config.yaml
n_layer: 17
activation: "swiglu"
norm_eps: 1e-05
positions: "rope"
init_std_o: 0.0
final_lr_fraction: 0.0
seq_len: 512
Each number is 128 + 32 x the weight over the matrix's rms, rounded and kept within 0 to 255. Layers, rows and columns count from 0.

# layer 7 MLP gate, 320x128, rms 0.118, rows 282-316, columns 64-127
[[120 124 121 139 148 125  99 108 119 136 118 112  61 125 115 158 114 174 212 161 146  75 150 152  97 133 156 202  86 100 172 187 106 124  88 116 128 123 184 109  76 166 130 143 170  84 119 128 122 124  79 148 193 116  93 148 176 143 154 123 106 152 123  63]
 [ 73 104  89 175 158 136 158 160 147 119  82 165 118 141 162 128 138 134 169 137 117 132 109  73 142 156  97  66  91 132  87 111  98  83 132 164 207  66 147 111  53 134  80 105  79  83  50 115  50  93 118 157 110 135 183 106  43 172  45 156 198 113 105 170]
 [164 193 159 137 148 151 129  58 182 168 130 122  96 150 113  73 139  99  90 113 129  86 112 132 127 158 109 139 142 134 163 137 128 147  95 117 152 126 183 114 134 136 126 110 148 165 150  93 137 154 117 110 122  95 169 108 100 153 121 133 149 176 163 120]
 [ 84 163 137 117  64 108 134 160 141 162 140 129 132 180  96 152  97 162  97 144 136 180 118 115  96 160 112 165  87 175 122 120  77 113 114 142 137 115 148 126 105 161 179 109 138 126 129 153 145  92  66  94 150  83  92 147 138 173 152 144 142 136 115  85]
 [ 77 122 157  91 106 115 166 187 104 151 151 134 119 215 190 158 149 163 142 152 131 139  98  72 144 129  91 101 124 137 125 106  87 131 122 162 184 103 136 156  95 163 142  97 156  93  70 135  94 158 125 119  78 108 139 118 147 180 101 121 127 159 120 174]
 [125  82  76  92 136  95 140 178 164 126 106  95 123 148 126 125 107 117 141 136 127 148 131 147  79 137 163 171 137 190 135 132 128 119 170 110 108 122  91 138 136 139 173 179 159 114 162 129 105  94 155  88 141  94 149 149 144 202 102 121 164 104 112 132]
 [114 104 137 129 153 145 135  39 163 128 127 111 109 154 170 129  99 171 135 129 160 178 164 156 155 103 116 135 101 100  47 109 106 169 112 172 150 128 173  51 147 143 132 105  99  69  44 187 112 114 177 138  92 173 142 108  93 133 104 130 134  87 148 186]
 [180 136 125 140 171 170 136  92 176 113 151 150 126 102 108 177 130 145  67 172 153 161  81 156 142 130  89  71 148 119 161 131 166 191 112  99 118  83  98 121 113  84 124 143 117 127 169 140  58 234 195 116  83 172 127 154 127  94  88 170 138 107 120 170]
 [ 71 102 121  84 110 167 129 110 166 175 121 142  65 107 122 107  50 124 120 117 121 174  85  84 145 153 126 112 155 159 159  99 104 177 182 131 186 102  95  74 106 114 164 146 141 122 131 100  78 137 117  83  96  94  96 110  86 123 108 103 120 128 163 149]
 [ 58 171  59  99 124 163 153 175 153 141  88 130 140 117 124 118 123 125 130 117  72 192 163 223  85 148 144 117 159 156  94 139 109 130 103 120 135  56 176  94 124  82 135 199 183 115 108 149 138 121 106 109 122 187 147  96 148  90  81 183 163 126 112 159]
 [128 131 123  86 168 111 101 181 126 109 112 143 173 216 166 149 122 187 135 168  82 147 150 106 178 191 157 112 150 163 136 123  69  95 166 134 119  96 134 125 123 163 141 139  77  79 117 137  92  99  89 104 128  78 137 127 119 193  73 194 137 148  64  98]
 [140 131  85  78 100 125 149 144  99 125 167 162 182 130 145 149 146 110 123 131 119 114 106 135 164 102 133 124  99 125 122 145  78 118 127  82 148 126 131 148 171 117 112 210 134  90 142  53 134 117 167  86 161 116 112 110 109 126  78 156 160 149 106 135]
 [134 137 141 123 158 135 153 142 161 153 133  81  94 114 137 103 101 141 165 129 129 144 137 147  99 171  97 150 139 109  88  62 125  67 132 164 133 102 111 171 130 160 134  42 107 148 126 138  94 125 141  99  82 146 128  90 122 110 153  81 125  76 136 125]
 [ 82 126 155 154 148 122 143 143 108 127 147  87 103 174 109 148 110 102 112 191 103 118 116 117  78 109  97 146 142 139 119  89 109 102 142 139 103 156 105 173 149 164 116 100 108 112  94 168  57 191 135 121  88 126 109 115 131 102 124 214 152 129 100  86]
 [138 121 138 135 111 171 135  70 154 154 155 157  92 149 189 166 121 147 108 169 122 108 161 137 198 103 156 162 121  80 168  75 121 118 142 116 141 184 114 111 137  95 119  91 134  84 122 168 115 114 128 103 195 153 129 180  81 148  97 180 150 135 148  80]
 [139 152 106  76 131  84 134 101  98 177 116 126  95 149 105 166 184 144 168 100 114 123  57 166 134 114 119 109  70  97 151 157 150 129  55 161 131 142 126 113 121 146 116 126 152 172  89 171 131 141 150 134 180 103 123 116 139 137 211 169 141 136 123 139]
 [152  89 104 172 158 100 146 152 107 119 160 188 147 154 131 146 124 167 174 133  97  85 123 115 123 185  68 102 142 157 117 140 125 123  91 127 190 116 102 104  99 165 173 117 164 101  79 204 199 201 110 115 137 147 151  38 116 143  65 198  96  94  80 155]
 [100 231 101  85 119 146 141 187 123 149 149 138 100 120 156 155 126 125 128 114  72 113 115 124 120  99 166  77 112 169 124 167 128 131 147  81 123  94 136 110 155  72 144 149 148 129 141  83  86 160 130 105 126  84 125 137 172  94  98 121 189 130 160 138]
 [ 90 138 136 107 180 113 128 106 117 108 118 109 120 104 127  98 139 176 218 163 150 169  37 177 148 122  73 152 147 157 128 131 147 111  93 136 146 174 185 149  87 178 146 104 141  83 112 174 142 132 133 127  98  95 165 130  78 145 199 105 119  81 134 137]
 [119 128 125 128  75 103 114 119  83 119 111  82  69 133  70 186  28 171 143 168  52 106 161 144 105 111 131  99 104 124 119 154 130 133  80 121 123  93  91 125  92  74 140 136 121 187 176  96 127 134  93  99  89  87 157 105 167  74 120  80 148 114 128  69]
 [145 127 152 102 164 155 137 129 130 122 130 163  86 146 143 152 120 137  84 122  78 120 138 143 151 179 159 121 131 156 135 120 124 126  83 108  95  89 164 146 157 160 151 188 113 112 142 113 129  58 119 125 104 120 156  91 125 204 106 192 123 147 152 125]
 [134 134 169 122 143 115 105 144 144 123 151 171  95 152 146 137 111  92 163  94 123 124 108 150 127 161 144 161 131 125 138 114 121 103 157  21 178 122 216  78 115 117 134 101  72 119  91 132 153  69 111 113 133 112 113 157 106 180  66 172 151 116 150 163]
 [127  66 100 164  97 168 113 132 182 162  73 128 130 145 118 128  60 140 134 103  93 113  77 152 161 166 106 115 166 136 126 148 137  52 169 137 158 122 166 153 101 176 110  98  78 140 110 156  67 129 148  91 114 140 149  99 139 175 137 208 151 116 130 125]
 [105  97  58 123 131 158 113 113 108 140 110 118 165 119 171 173 161 108 174  86  91 132 154 141 190 161 103  99 150 157 125 119 156 117  83 165 147 240 146  89 100  69 160 125  93 148 121 187 174 147 110 112 164 143 157 144 116 173 138 136 144 129 142 119]
 [171 129 156 125  98  92 167  99 141 181 174 102 148 147 160 149  75 122 116 101 122 127 121 179 109  72  74 138 103 131 115 147 170  94  56 124 204 119 106 156 140 179 164 141 136 139 151 117 113 146 141 157 144 160 144 145 118 157 188 144 182  95 138 174]
 [115 161 113 105 125 113 159 196 107 115 141 123 116 191 134 130 124 152 114 153 128 140 121 142 150 118  77  96 143 164  70  95 137  71 104  96 139 150 122 218 146 129 153 132 121 149 134 125 101 104 120 115 142  74 173  70  97  88 105 177 147 121 144 105]
 [111 100 121 138 151 117 103 129  74  93 122 126 114 105 153 142 156 162 139 118 181 104 159 131 130 100 108  56 114  91 104 129 123 117  97 145 130 120 169 152 154 138 135 162 136 102 115 159 144 159  53 144 115 144 131  85 108 125 132 149 124 117 136 119]
 [190 119 126 118 113  93 140 112 175 155 118 131 138 122 132 153 167 147  74 181  60 152 136 112 116 140 125 150  62 136  72 156  91 138 105 125 104 144 153 113 110 100 155 142 136 143 119  94 156  97 121  79 184  76 123 114 126  99 136  93 185 144 151 127]
 [132 179 133  69 104 134 152 123 107  90 138 101  64  99 171 146  99 174 190 156 164 135 105 100 127 128 102 152 150  66  72 172 172 137  87 149 143 144 125 115  86 147 154 129 129 115 105  70 122 150  74 138 132 134 136 125 115  89 132 125 138 120 111 112]
 [115 148 109 158 177 124 152 147 142 143 115 140 151 131 122 154 132 130 169 148  75 198 154 118  97 192 150 141 131 130 106 113 161 143 121 132 103 151 154  91 152 104 146 163 121 107 139 117  72 138 142  81 119 145 122 194 177 160 129 140 165  52  85 156]
 [ 68 177 134  70 125 108  88 136 144  68 112 143  67 177 119 126  85 158 116 128  92  79  96 153 166  75 154 124 126 182 157 106  51 103  86 152 142  21 157 192 116 138 193 153 134 150 115  95 136 118 116  67 112  88 143 125 146 134  90 131 110 145 105 111]
 [125 145 125 112 100 131 157 119 131  99 127 131 103  69 167 120 131 170 168 149 160 154 172 150  82 134  68  47 187 122 113  93 171  66  74 115 160 112 148 133  83 148  59  81 157 102 174 128 171 141  86  97 149 145  78  98 186 116 128 100 129  85  83 128]
 [127 173 118 141 128 164  91 163 147 100 130  98 113 171  97  96 121 152 112 176  95 130  63 181 127  99 151  80 124 132 151 103  79 109  62  92 134 119 127  71 110  77 113 168  70 197 149  85 104 135  98 143 195  69 126 126 187 153 106 122 139  81 113 139]
 [107 134 125 161 117 205 159 150 104  96 122  95 174 151  95 143  63 151 135 141 130 170 126 109  96 116  91 155 100 171  62 124 104 162 127 111 154 125 134 106 167 144 122 117  28 107  88 150 101 165 138 111 174 111 135 170 149 116  80 140 155 136 106 106]
 [144 170 138  88  87 107 154 134  49 145 210 138 107 158 128 137  86 111 128 133 143  84 121 127  97 131 151 135  97 163 184 146 147 120 102  76 139 139 160 166  48 144 147 142 201 111 110  97 154 185 181  83 166 143 147  18 112 128 118 118 124 119 115 104]]
# layer 7 MLP up, 320x128, rms 0.107, rows 282-316, columns 64-127
[[126 145 124 146 129  88 115 111 131 112 104 149 212 140 115  94 125  89 153 152 188 175 115 188  57 149 140  70 152 152  98 148 121  93 163 133 123 123  76 108 110 106 157 150  68 117 127  88 145 106 133 136 111  69 148 116 108  62 140 117 121 154 108 135]
 [135  98 120 188 125  83 134 121  98 135  97 106 163  58 155  87 138 158  82 104 128 144 121 166  68  49 130 111 157 188 107  22 142  70  56  85 113 134 136 139 145 157 120 142 156 170 181 198 128 187 125 122 123  70 120 119 126 137 230 103  83 152 145 175]
 [173 153 201 123 151 118 127 115 131 125 182 115 117 188  97 107 108 113  99 109 144  94  94 168 175 153 101 142  84 142 130 112 126 124  81  88 130 130 161 108 134 150 134 127  94 151 122  93 149 120 102 127 137 113  88 144  69 133 107 157 115 200 245 113]
 [ 98 105 144 102  64 144 120 138 215 118 145 143  47 121 110 113 128 116  77  90 198 116 148 124 152 178 152 127 150 119 130  96 107 141 135  89 185 133 107  81 145 118 172 108 114 106 140  81 143 119 117 158  84 152 176  66 154 138 153 101  79 121  98 114]
 [128  72 152 105 126 142 137 137  97 114 137 127 153  94 113 115 149 150 168 178 147 120 136  89 120  98  83  93 162 167 196 101 135 128 122 111 108 176 115 100 123  80 109  57 196 144 108 108 123 161 101 123 139 113 177 176 153 100 113 163  87  93 113  76]
 [ 60 166  80  93 106 123 158 136  95 122 115 170 143 123 134  87 135 113 146 123 127  77 144 115 103 132  94 130  96 121 126 142 157 143  81 136 141 152 123 197  96 120 111 187 125 114  93  88 108 173 114  84  70 146 163  57 134 107 129  88 118 144 178 148]
 [150 119  87 110  91  50 110 126 190  87  82 128 142 147 127 150 133 102 101  81 159 125 150 162 137 113 127 154 140 143 105 135  79 164 134 110 122 115 150 150 159  66 102  98 175 184 107 186 113 169  81 107 150  96 181 103 122 160 118 105 102 151 149 144]
 [150  81 121 139 126 109 132 137 112 132 148 101 151  93 150 126 153 157 189 177  99 188 101 125 125 126 148 135 157  79  59 157  97 110 182 127 118 130 222 144 137 135 155 203 147 119 112 130  88 161 114  91 117 189  99 153 163 119 146  73 123 132  88 153]
 [ 91 127 112 177 162 138 139 154 113 179 174 131 134 101 121 114  79  82 140  90 149 169 101  94  95 213  48 132 137 132 138 102  97 164 133 108 154 186 104 158  75  98 160 131  81 151 114 139 102 129  95 141  98 132 108  85 116 108 113 136 135 127 131 137]
 [ 96 113  92 161 150 102 104  69 171 149 154  28 153 178 128  91 141  91 165 144 133 109  89  89 179 118 121 117 124 106 135 139 138 110 166 104 115  85 144 147 127 137 130 108  94 135 194  69 135 107 150 147 142 144 134 183  95 118 104 172  97 141 117 135]
 [145  96 167 137 157  95  45  99  86 176  80 140 160 157 111 102 172 132 124 148 128 154 150 114 140 143 130 127 123 164 134 140 159 111 140 216  73 149 101  96 149 203 115 108 137  97 128  87 100 127 118 184 114 130 171 176  81 124 157 127  87 198 126  75]
 [170 158 126 118 134  61 118 197 159  91  70 132 153 116 128 124 143 128 167  77 140  87 152 196  94 150 129 139  85 159 128  71 160 114 142 129 129 180 139  97 117 135 127 111 121 131 136 166 111 129 119 102 202 168  94  98 131 132 121 116 155 138 120 147]
 [ 88 130 176 130 144 130 110 132 134 114 111  94 116 111 140 142 165 157  71 108 168 140 106 144 127  93 116 103 139  86 131 101  82 106  83 106 134 175 122 139  50 123 117 176 142 177 144  72 162 112 157  90 168 145 157 129 134 123 152 155 135  91 106 154]
 [105 128 131 121 129 131 129  67  99  85 186 113 144 110 139 135  82 153 123 107 153 101 139 131 147 137  56 148 179 107 138  86 122 128 112 157 137 155 151 162 115 138 178  99 126 134 141 114 143 152 117 129  99 148 167  58 182 122 115 169  95  79 137 162]
 [208 193 130 104 138 102 157 182 129 164 153  74 101  87 154 140 119 148 140 153 127  89 134  69 127 201 110 130 135 129  36 168 169 151 133 146 141 118  80 129 138 177  66 136 115 136 106 155 115  67 133 122  87 131 105 130 111  63 171 143 127 135  81 110]
 [134 131 117 114 122 169 162 135  82 167 122 136 181 125 121 121 115 143 109 121 105  90 133  92 132 122 120 134 116 183 106 135  93 125 146 174 101  99 137 144  99 192 105 122  89 125 111  66 217 149 101 137  95  79 130 112 153 103 144 172 158 135 153 210]
 [102 151  94 114  45 129 115 105  62 123 128 141 147 143 163 104  99  50 121 176 117 210  98 133  92 165 152 160 165 118 107 155 149 156 122  80 103 150  49 155 140 170 158 157 144 143 176 155 143 171 111 102  98 107 199  92 190 110 142  90 128 144 157 136]
 [ 95  93 165 169  70 149 140 105 177  89 165 122  79 110 120 117  66 107 136 123 153 144 178 155 113 101 127 183 148 126  97 121  93 146 129 119 135 145  83 139 169 156 176  73 128 109 128 180 140 119 139  95 132  83 116 147 125 117 155 106  82 117 131 100]
 [ 86 134 106  93  91 173 162  98 128 157 106 134  80  66  96  87 188 131 120 127 116 205  95  66 101 133 142 107 153 179  74 119 172 180 150  82 100 140 130 115 129 100 185 155 154 111 128 125 128 137 143 110  85 118 150 157 101 112 140 135 114 154 194 137]
 [158 119 153 138 138 134 156 146 126 137 104 111 137 131 155 117 138  80 182  81 144  61 161 130 154 152 171 133 112 115 139 107 111  88 124  55  82 118 119 143 141 142 132 174 108 114 145 183 124 127 112 170 160 163 112 133  98 159 155 186  94 120 132 123]
 [130  88 128 134  83 164 132 103 182 156  83 222 117  79 106 116 123  97 111 137 108 120  80 117 112 131 153 106 126 111 115 113 155 104 105 134 121  80 124 178 167 111 111 122 114 138 168  92 164 133 119 131 182 118 147 154 121 120 106  82 128 132 130 173]
 [192 129 168  99  70  95 109 159 150  95 147 170 191 146  95  84 140  77 115 117 133 156 102 142  83  93 114 202 171  78 136 145  97 162 130 116 136 152 159 100 128 166  59  88 148 120 135 112 178 105 157 129 157 166 148  78  75 127 106 152 173 117 142 134]
 [135  84  34 112 186 154 142 100 145 151  82 105  81 120 132  60  79 154 133 124 125 129  98 144 150 148 141  78 206 123 131 145 125  86 142 147 131 150 190 130 126  87 135 140 129 150 166  70 107 148 159 152 124 127 118 147 175 114 133 165 126  67 127 115]
 [117 106 100 189 167 107 159  86 125 113 145  73 149 111 135 110 124 200  65 112 120 133 110 121 120  82  21  68 147 152 138 153 156 145 132  93 150 185 138 183 134  97 154 135 147 137 149 118  86 186 138 102 147 166 102 122 179 116 114 112  79  93 115 163]
 [146 131 134  97  45 120 125 100 127 148 223 117 118 198 100 105 143 153 105 100  81 115 196  93 101 123  67 117  99  97 121  67 118 124 174 164 151 152  64 196 112 167 137 123  97 186 176  89 117 104 172 147 184 150 122 109 160 149 158 104 130 158 197 149]
 [163 132  95 128 124 120  90  99 138 132 130 144 171 128 114 177  95 137 218 110 127  99 127 161 135 128 101 170 122 116 168 132  88 177 165 111 145 163 139 119 126 122  80 153 138  69 126 150 165 149  84  68  91 176  64 188  98 178 176 149 123 171  97 130]
 [132 100 135 130 150 108 126 114 227 165  41 116 180 139 109 153 151 129 138  92  99 166 146 155 182 152 174 138 113 120 140  98 115 170  75 115 124 128 134 201  87 111 109 121 149 106 162 129 169 108 143 150 126 125 143 171  69 154 126 138 150 186  76 176]
 [174 122 168 108 112 140 114 122 110 144 133 169 153 148 120 135 170 118  69 158  54 145 131  42 133  93 129 118 120 111  85 196 123 124 128 135  89 126 133  95 148 110 152 156 148 124 139  72 166 138 123 105 134  64 143 157 178  91 206 122 144 139 150 111]
 [188 120 142 131 124 166 139 107 163 140 136  96 137 146 143 166 100  73 139 119 176 139 136 155  60  71  87 131 120 187 191 123 107 116  83 102 132 160 139 118 137 149 158 134  59 144  88 189 117 126  93 139  72 162  90 152  64 153  93 128 143  94 226 100]
 [119 143  71 135 177 151 110 126 148 110  88 100 145 112 144 141 129 130  87 180 141 165 163 136 133 120 127  73 137 157 114 101 177 130 110 106 141  91 153  75 165 136  68 119 125  71 171  97  99 140 146  97  65 170  74 103 142  96 159 111 144 132  71 148]
 [ 73  92 124 124 181  77  86  93 137  39 152 154 126 136 128  94 130 153 163 141 129 139 207 150 122 135 118 143 115 120 113 118  99 134  66 139 117 103 127 130  96 245 136 215 167 164  73 110 123  42  59 117 127 160 186 110 160 141 101 134 108 161 101 101]
 [162 131  91 129 112 165 154 107  73 138 163  81 161 120 192 108  75 129 133 106 163 169 123 179  51  65  81 162 153 132 121  63  91 170 142 141 133 133 103 128 136 143 138 143 130 183  72 106 134  92 118 162 126 163  56 130 166 148 146  88 173  81  99 172]
 [108  94 133  75 144 104 165 112 115 186  99  77 141 141 109 146 125 146 169 105  92 141 117 101 112 162 164 147 108 163 128 172 180 153 125 127  78 119 196 134 114 153 126  78 120 123 151 174  94  58  77 152 126  87 157  98  74  93 112 126  89 128  86 138]
 [102 138 104 121  95 223 111 121 173  60 178  80 109  85 156 114 127  94 150 127 143 136 158 134 144 130 134  78 175 155 135 142 135 140 100 130 175 112  78 166 119 114 205 127 155 134 144 192 144 131 136 141  91 119 124 146 163 113 130 138 139 144 139 183]
 [181 104 130 151 151 140 124  77  87 114  81  68  85 172 123 173 116  97 154 100 111 119 123 119 178 164 124 123 122 146 112 156  88 124 202 124 101  95 127 134 146 123 117 126 101 104 111 116 107 117  87 132 184 135 136 140 137 112 228 104 110 138 123 111]]
# layer 7 MLP down (transposed), 320x128, rms 0.103, rows 282-316, columns 64-127
[[111 106 166 142 170 169 192 185 158 143 144 147 162 124 147 152 134 117 153 133 132 103 113 136 138  89 166 148 117 130  79 103 182 148 108 157 147 122 152 108 128 143 151 102 147 203  64 134  86  93 175 137 125 113 151 104  89  32 143 111 143 175  80 174]
 [188  93  92 171  56  95  83  99 121  78  78  99 168 194 124 125 194 114  93 107 100 117 106 113 122 155  99  97 125 130 132 142 150 120 179 126 137 120 106 135 148 140 151 172 127 157  68 150 123 123 101 136  93 186 151  78 127 172 161 127 204  79  82  63]
 [ 54  88 133 111 133 148 129 148 102 134  98 118 165  41 167 211 137 111 102 129 158 158 107 173 176 125 147 116 120  73 121 173 124  95 155 116 182 136  56 159 150 106 135 136 103 111 134 102 119 124 128 172 120 173  61 129 158 112 134  54 174 123 113 125]
 [151 103 149 114 125 189  98  69  95 167 124  61 113 131 127 144  75 110 182 108 123 111 155 129 105 137 134 128 118  72  66 147 185 123 114  81 115 115 123 135 111  93  68 154 132  95 124 107 152 167 120 144 134 124 130 137 100 176 131  99 124 139 151  70]
 [ 95 112 101 135 143 160 120 132 176 117 127 103 135 143 129 200 118 110  54 106 127 185 118 121 108 123 152 153 190 112 141 161  95 133 161  73 171  87  95 110 113  63 153 140 163 103  73 171 161 154  97 174 156 110 132 136 166 131 109  97 169 187  96  91]
 [126 126 126  97 147 136 103 117 142 124  99 122 124 160 145 144 111 100 105 128 149 102  70 166  96 158 226 104 158 114 186 127 148 145 113  84 121 136 132  73  50 139 108 151 147 148 119 156 148  99 137 156 148 223  99 143 125  82 132 140 125 108 142 133]
 [177 120  97 111  84  67 127  44 162 207  96  80 105 162 141 125 125 158 116  89 115  97 145 137 152 148 107 124 136 114  21 140 153 178 181  99  85 130 186 130 132  49  83 123 133 124  80 145  99  77  89 103 104 144 117 119 152 132 122  87 165 119  85 132]
 [142 103 175 116 115 119 117 115 115 160 135 119 157 187 114 106 126 146 105 150 130 107 118 169 151  99 115 175 111 151 108 101 162  97  68 147 102  88 156 128  63 120  72 193 102 130 118  98 137 107 103 143  33 171  95 117 164 135 141  93 153 193 207  80]
 [ 80 123 104 178  92 151 132 133 127  54 166 157  91 120 145 156 101  88  92 127 204 109 138 100 119 121 142  66 185  98 157 108 109 107  99 129 135 133 115 123 155  94 155 101 181  86 168 134 138 187 159 158 204 134 140 185 125 161 115 124 152 121 123 117]
 [ 81 109  44 134 107 118 111 104 145 114 110  99 104 129 173 151 144  99  89 151  93 173  87 169 146 181 143 204 207 144 139  94 133  69 106 152 205  98 163 193 179 145 134 126 114  90 142 156 127 136 138 162  98 144 113 102  77 123 114 118 152 130 115 142]
 [144  88 138 192 156 166 118 146 100 125 155 121  86 110 125 104  96 127  90 129 184 152 117 137  84 131  92 154 156 121 136  71 158 114 118 130  76 167 138 110  67 166  78 135 166  95 112 102 132 188 193 158 147 172 179  97 170 146 191 110 151  73 145 112]
 [115 147 121 104  70 163 152 125 170 134 115 144 126 164 129 156 167 112  81 131 144  83 142  66 122  77 148  70 164  99 101 164 122 173 115 157 111  69 127 107  70 123 141 129 126 145 158 104 128 144  80 137 115 148 184  95 144 125 137 122  87  34 135  85]
 [107 140 179 123 188  62 168 161 111 138 122 134 147  67  85 136  73 120  83 123 121 160  97 138  83 110 131 143 181 134  71  80 106  67 104 154 131  84  98 121  94 103 178 132 127 151 143 100 143 164 119 101 168  96 171 133 131 213 117 216 121 133 131 114]
 [125 147  95  88 157 125 106 135 141 126 118 192 140 164  48 130 128 149 173 139 168 144  95 107 100 149  51  69 136 163 128 126 123  98 158 111 122 193  92 139 181 154 117  87 112 105 155 135  81  99 198 110 167 121 106 150 134 129 140 129 154  66  97  61]
 [154 181 142 167 102 117 142 198 128 161 170 157 121 122 119 159 117 157  97 101  99 131 108 147 143 127 147 116  96 159 173 132 118 135 200 143 243 146 100 145  85 162 144 141 112 173 108 127 169 116 152 131  94 195 135 133 121 145 150  99 134  99 123  89]
 [217  82 182 126 145 136  96 159 127 122 130 120  65 124  95  87 171 101 138 142  88 106 178 125 148 104 172 168 176 209 125 106 101 149 138  81  43 187 121 125 139 119  81 185 129  83  94 103  93 140 104 133 118 155 161 126 103 116 117  46  94 133 122 130]
 [150 174 100 142  75  85 113  92  95 128 131  99  82  86 145 178 137 132 161 129 111  80 149 197  94  78 101  94  92 196  91 117 108  97 193 159  98 148 175 122  65 145  72 131 142 119 206  77  87 100 178 133 149  94  81 183 138  83 123 140 137 132  89 140]
 [152 104 132 103 126 145 149 135 132  98 137 180 123 142 173 158 134 148 176 119 149 151 149 108 148 133 138  92  89  55 123 110 103 175  86 129 203 124 119 132 115  77 124 109 111 149 104 133 111 119 143 135 137  86 168 118  51 168 111 139 161 140 140 175]
 [145 159  99 161 131 178 119 103 123  95 146  97 145 123 141  95 166 120  71 123  74 103 141 118 154 134  85 111   6 147  86 146 119 166 188 131 129  97  90 146 122  61 120 165 132 138 114 136 131 109 139 178  89 142 110  93 140 110  78  65 124 100 134 144]
 [115 125 101  84 214 113 133 144 131 132 122 164 120 139 157 119 127 108 128 100 175 185 120 113 112 134  98 166 168  94 148 116 121 158 123 143 191 122 135 157 135 114 135 103 138  71  87 104 104 148 154 114 165 103 137  90  94 156 125 118 164  89 100 171]
 [100 158 109  67 164 136 167 115 144 118  91 136 160 122 104  92 121 139 115  92 118 144 194 158 134  88 132 168 166 156 114 152 121 145 110 167  99 194  70 119 126 140 125  93 137 133 153 145 127  94 148 100  55 152 119 181 129 135  86 138 156 145  74 140]
 [104 112  85 107 158 194 150 156 114 182 125  70 158 133 174 196 173 105 150 150 119 163 108  97 109 115  42 104 133  74 126 101 168 173 104 135 166 137  84 208 148 112  54 126 163 149 120 178 158 161 146 161 132 180 135 154 145 118 153 117  94 103 112 101]
 [123 116 164 173 148 106  85  99 113 142 169 111 154 147  75 117 181  92 133  76 151 132 159 106 120 103  68 177 143 117 146 162 100 148 124 100 114 161 129  76  83 118 123 159 105 124 152 135 118  79 100 137 146 122 152 101 162 124 143 139 161 181 107 130]
 [107  49 123 133 173 133 155  54  88 132 157 133 129  88  90 202  81 131  39 105 113  91 146 129 134 114  57 110 133 104  57 151 158 133 103 124 165 150 156 120 115 105 132 120 110 157 139 154 157 109 150 139  89 169 123 181 125  86 112 125 109  70 127 171]
 [111 128 176 192 111 124 120 140 122 124  87 184 113 102 155  84 143 159 120 133 184 116 159 100 168 155 180 121 117 100 121 118 118  94 245 114  31 133 156  97 137  49 118 146  99 183 119 122 152 121 116 124 115  93  68 125 143 131 123  71  88 140 129 147]
 [142 142 163 139  90 146 135 133  93  95  96 154  85 156 160 213 144 168 152 112 118 121  95 107 149 115 118 101 124 154 178 164 104  95  88 167 161  80 146  96 114  91 138 107  52 154 110 129  94 124 152 150 111  65 132  57 137  79 137 151 157  97 134 156]
 [122 140 158 135 188 143  96 173 158 174  81  72 141 195 111 174 147 141 184 117  94 119 146 143 138 151 185 121 135  93 101  95  83  70  95  87  66  77 150 161 111 178 159  72 156  98  68  98 159 145  59 114 124  93 122 169 130 128 132 112 167 133  84  74]
 [ 87 135 145 149 122 116  92 124 109 195 103  69 132 138 111  85  37 132 127  94 163 133 142 134 172 156 125 102 169 136 168 142  93 126 133 136  84 174 140 107 141 136 132  85 154 118 137 168  88  99  57 151 115 162 111 141 114 204 105 148  85 108  74 122]
 [163 159 114 118 183 125 125 174 118 134 184 131 102 181 115  36 146 123 183 107 133 177 115 151  99  83 122  86 139 185 192 155  96  57  63  88  91 124 109 141 127  94 109  91 101 135 133 157 146 114 175 133  43 115 100 172 114 131  96 129 131 123 141  68]
 [ 88 131  58 140 132 133 153 182 115 116 103 183 111 155  77 122 150 170 139 107 163 155  75 140  93 167 156 202 177 104  99  97 150 152 101 139 139 113 117 102 153 131 104 181 105 109  81 124 153 108 140 165 139 192 120 158 155 128 140 123 164  88 131 160]
 [132 119 156 121 188 129  60  91 103 173 114 127  80 148 122 155  74 141  96 166 149  65  84  71 116 179 111 110 216 110 146 110 137  91 124 149  25 201 153 116  85  37 115 121 147 125 102 128 157 119 195 155 136  99 150 157 124 182 196  92 125 159 182  79]
 [130 101 192 150 152 117 119  84 125 130 159  88 180 215 129 165  88 152 103 126 104  89 130 133 162 144 149 137 115  88 123 102 136  99 124 125 117 134  97  58 147 165 111 167  86 167 120 153 102 134 170 163 129 102 104 161  66 139  93 180  79 205  92 105]
 [130 142  86 172 147 117 157 109 139  81 151 174 151  68 121 110 114 113 136 131 118 112  93 165 117 152 149  77 131 155  92 109  84 133 119 129 175 167  82 144 144  59 141 132 141 173 127  57 185 183 117 179 157 102 129 101 106 125 108 130 165 149  98 124]
 [120 173 160 105 134 180 151 112 133 118 150  83 139 170  57 140 169 194 107 134 175 120  95 132  66 165 114 160 138 120 119  80 170 135 151  83 109  99 132 109 190 195  41 122  98 127 125  99 181  71 138 135 162 106 169 147 132 142 125 123  65 168 125 126]
 [135 168 147 118 147 124  80 102 149 133 159 136 109 169  88 101 204 183 110  76 154 145  64 229  95 119 143 112 111 120 169  98 112 135 118 107 144 145  96  99 136 136 122 103  84 151 122 167 134 134 206 147  50 133 154 131  95  79  79 127 122 147 147 121]]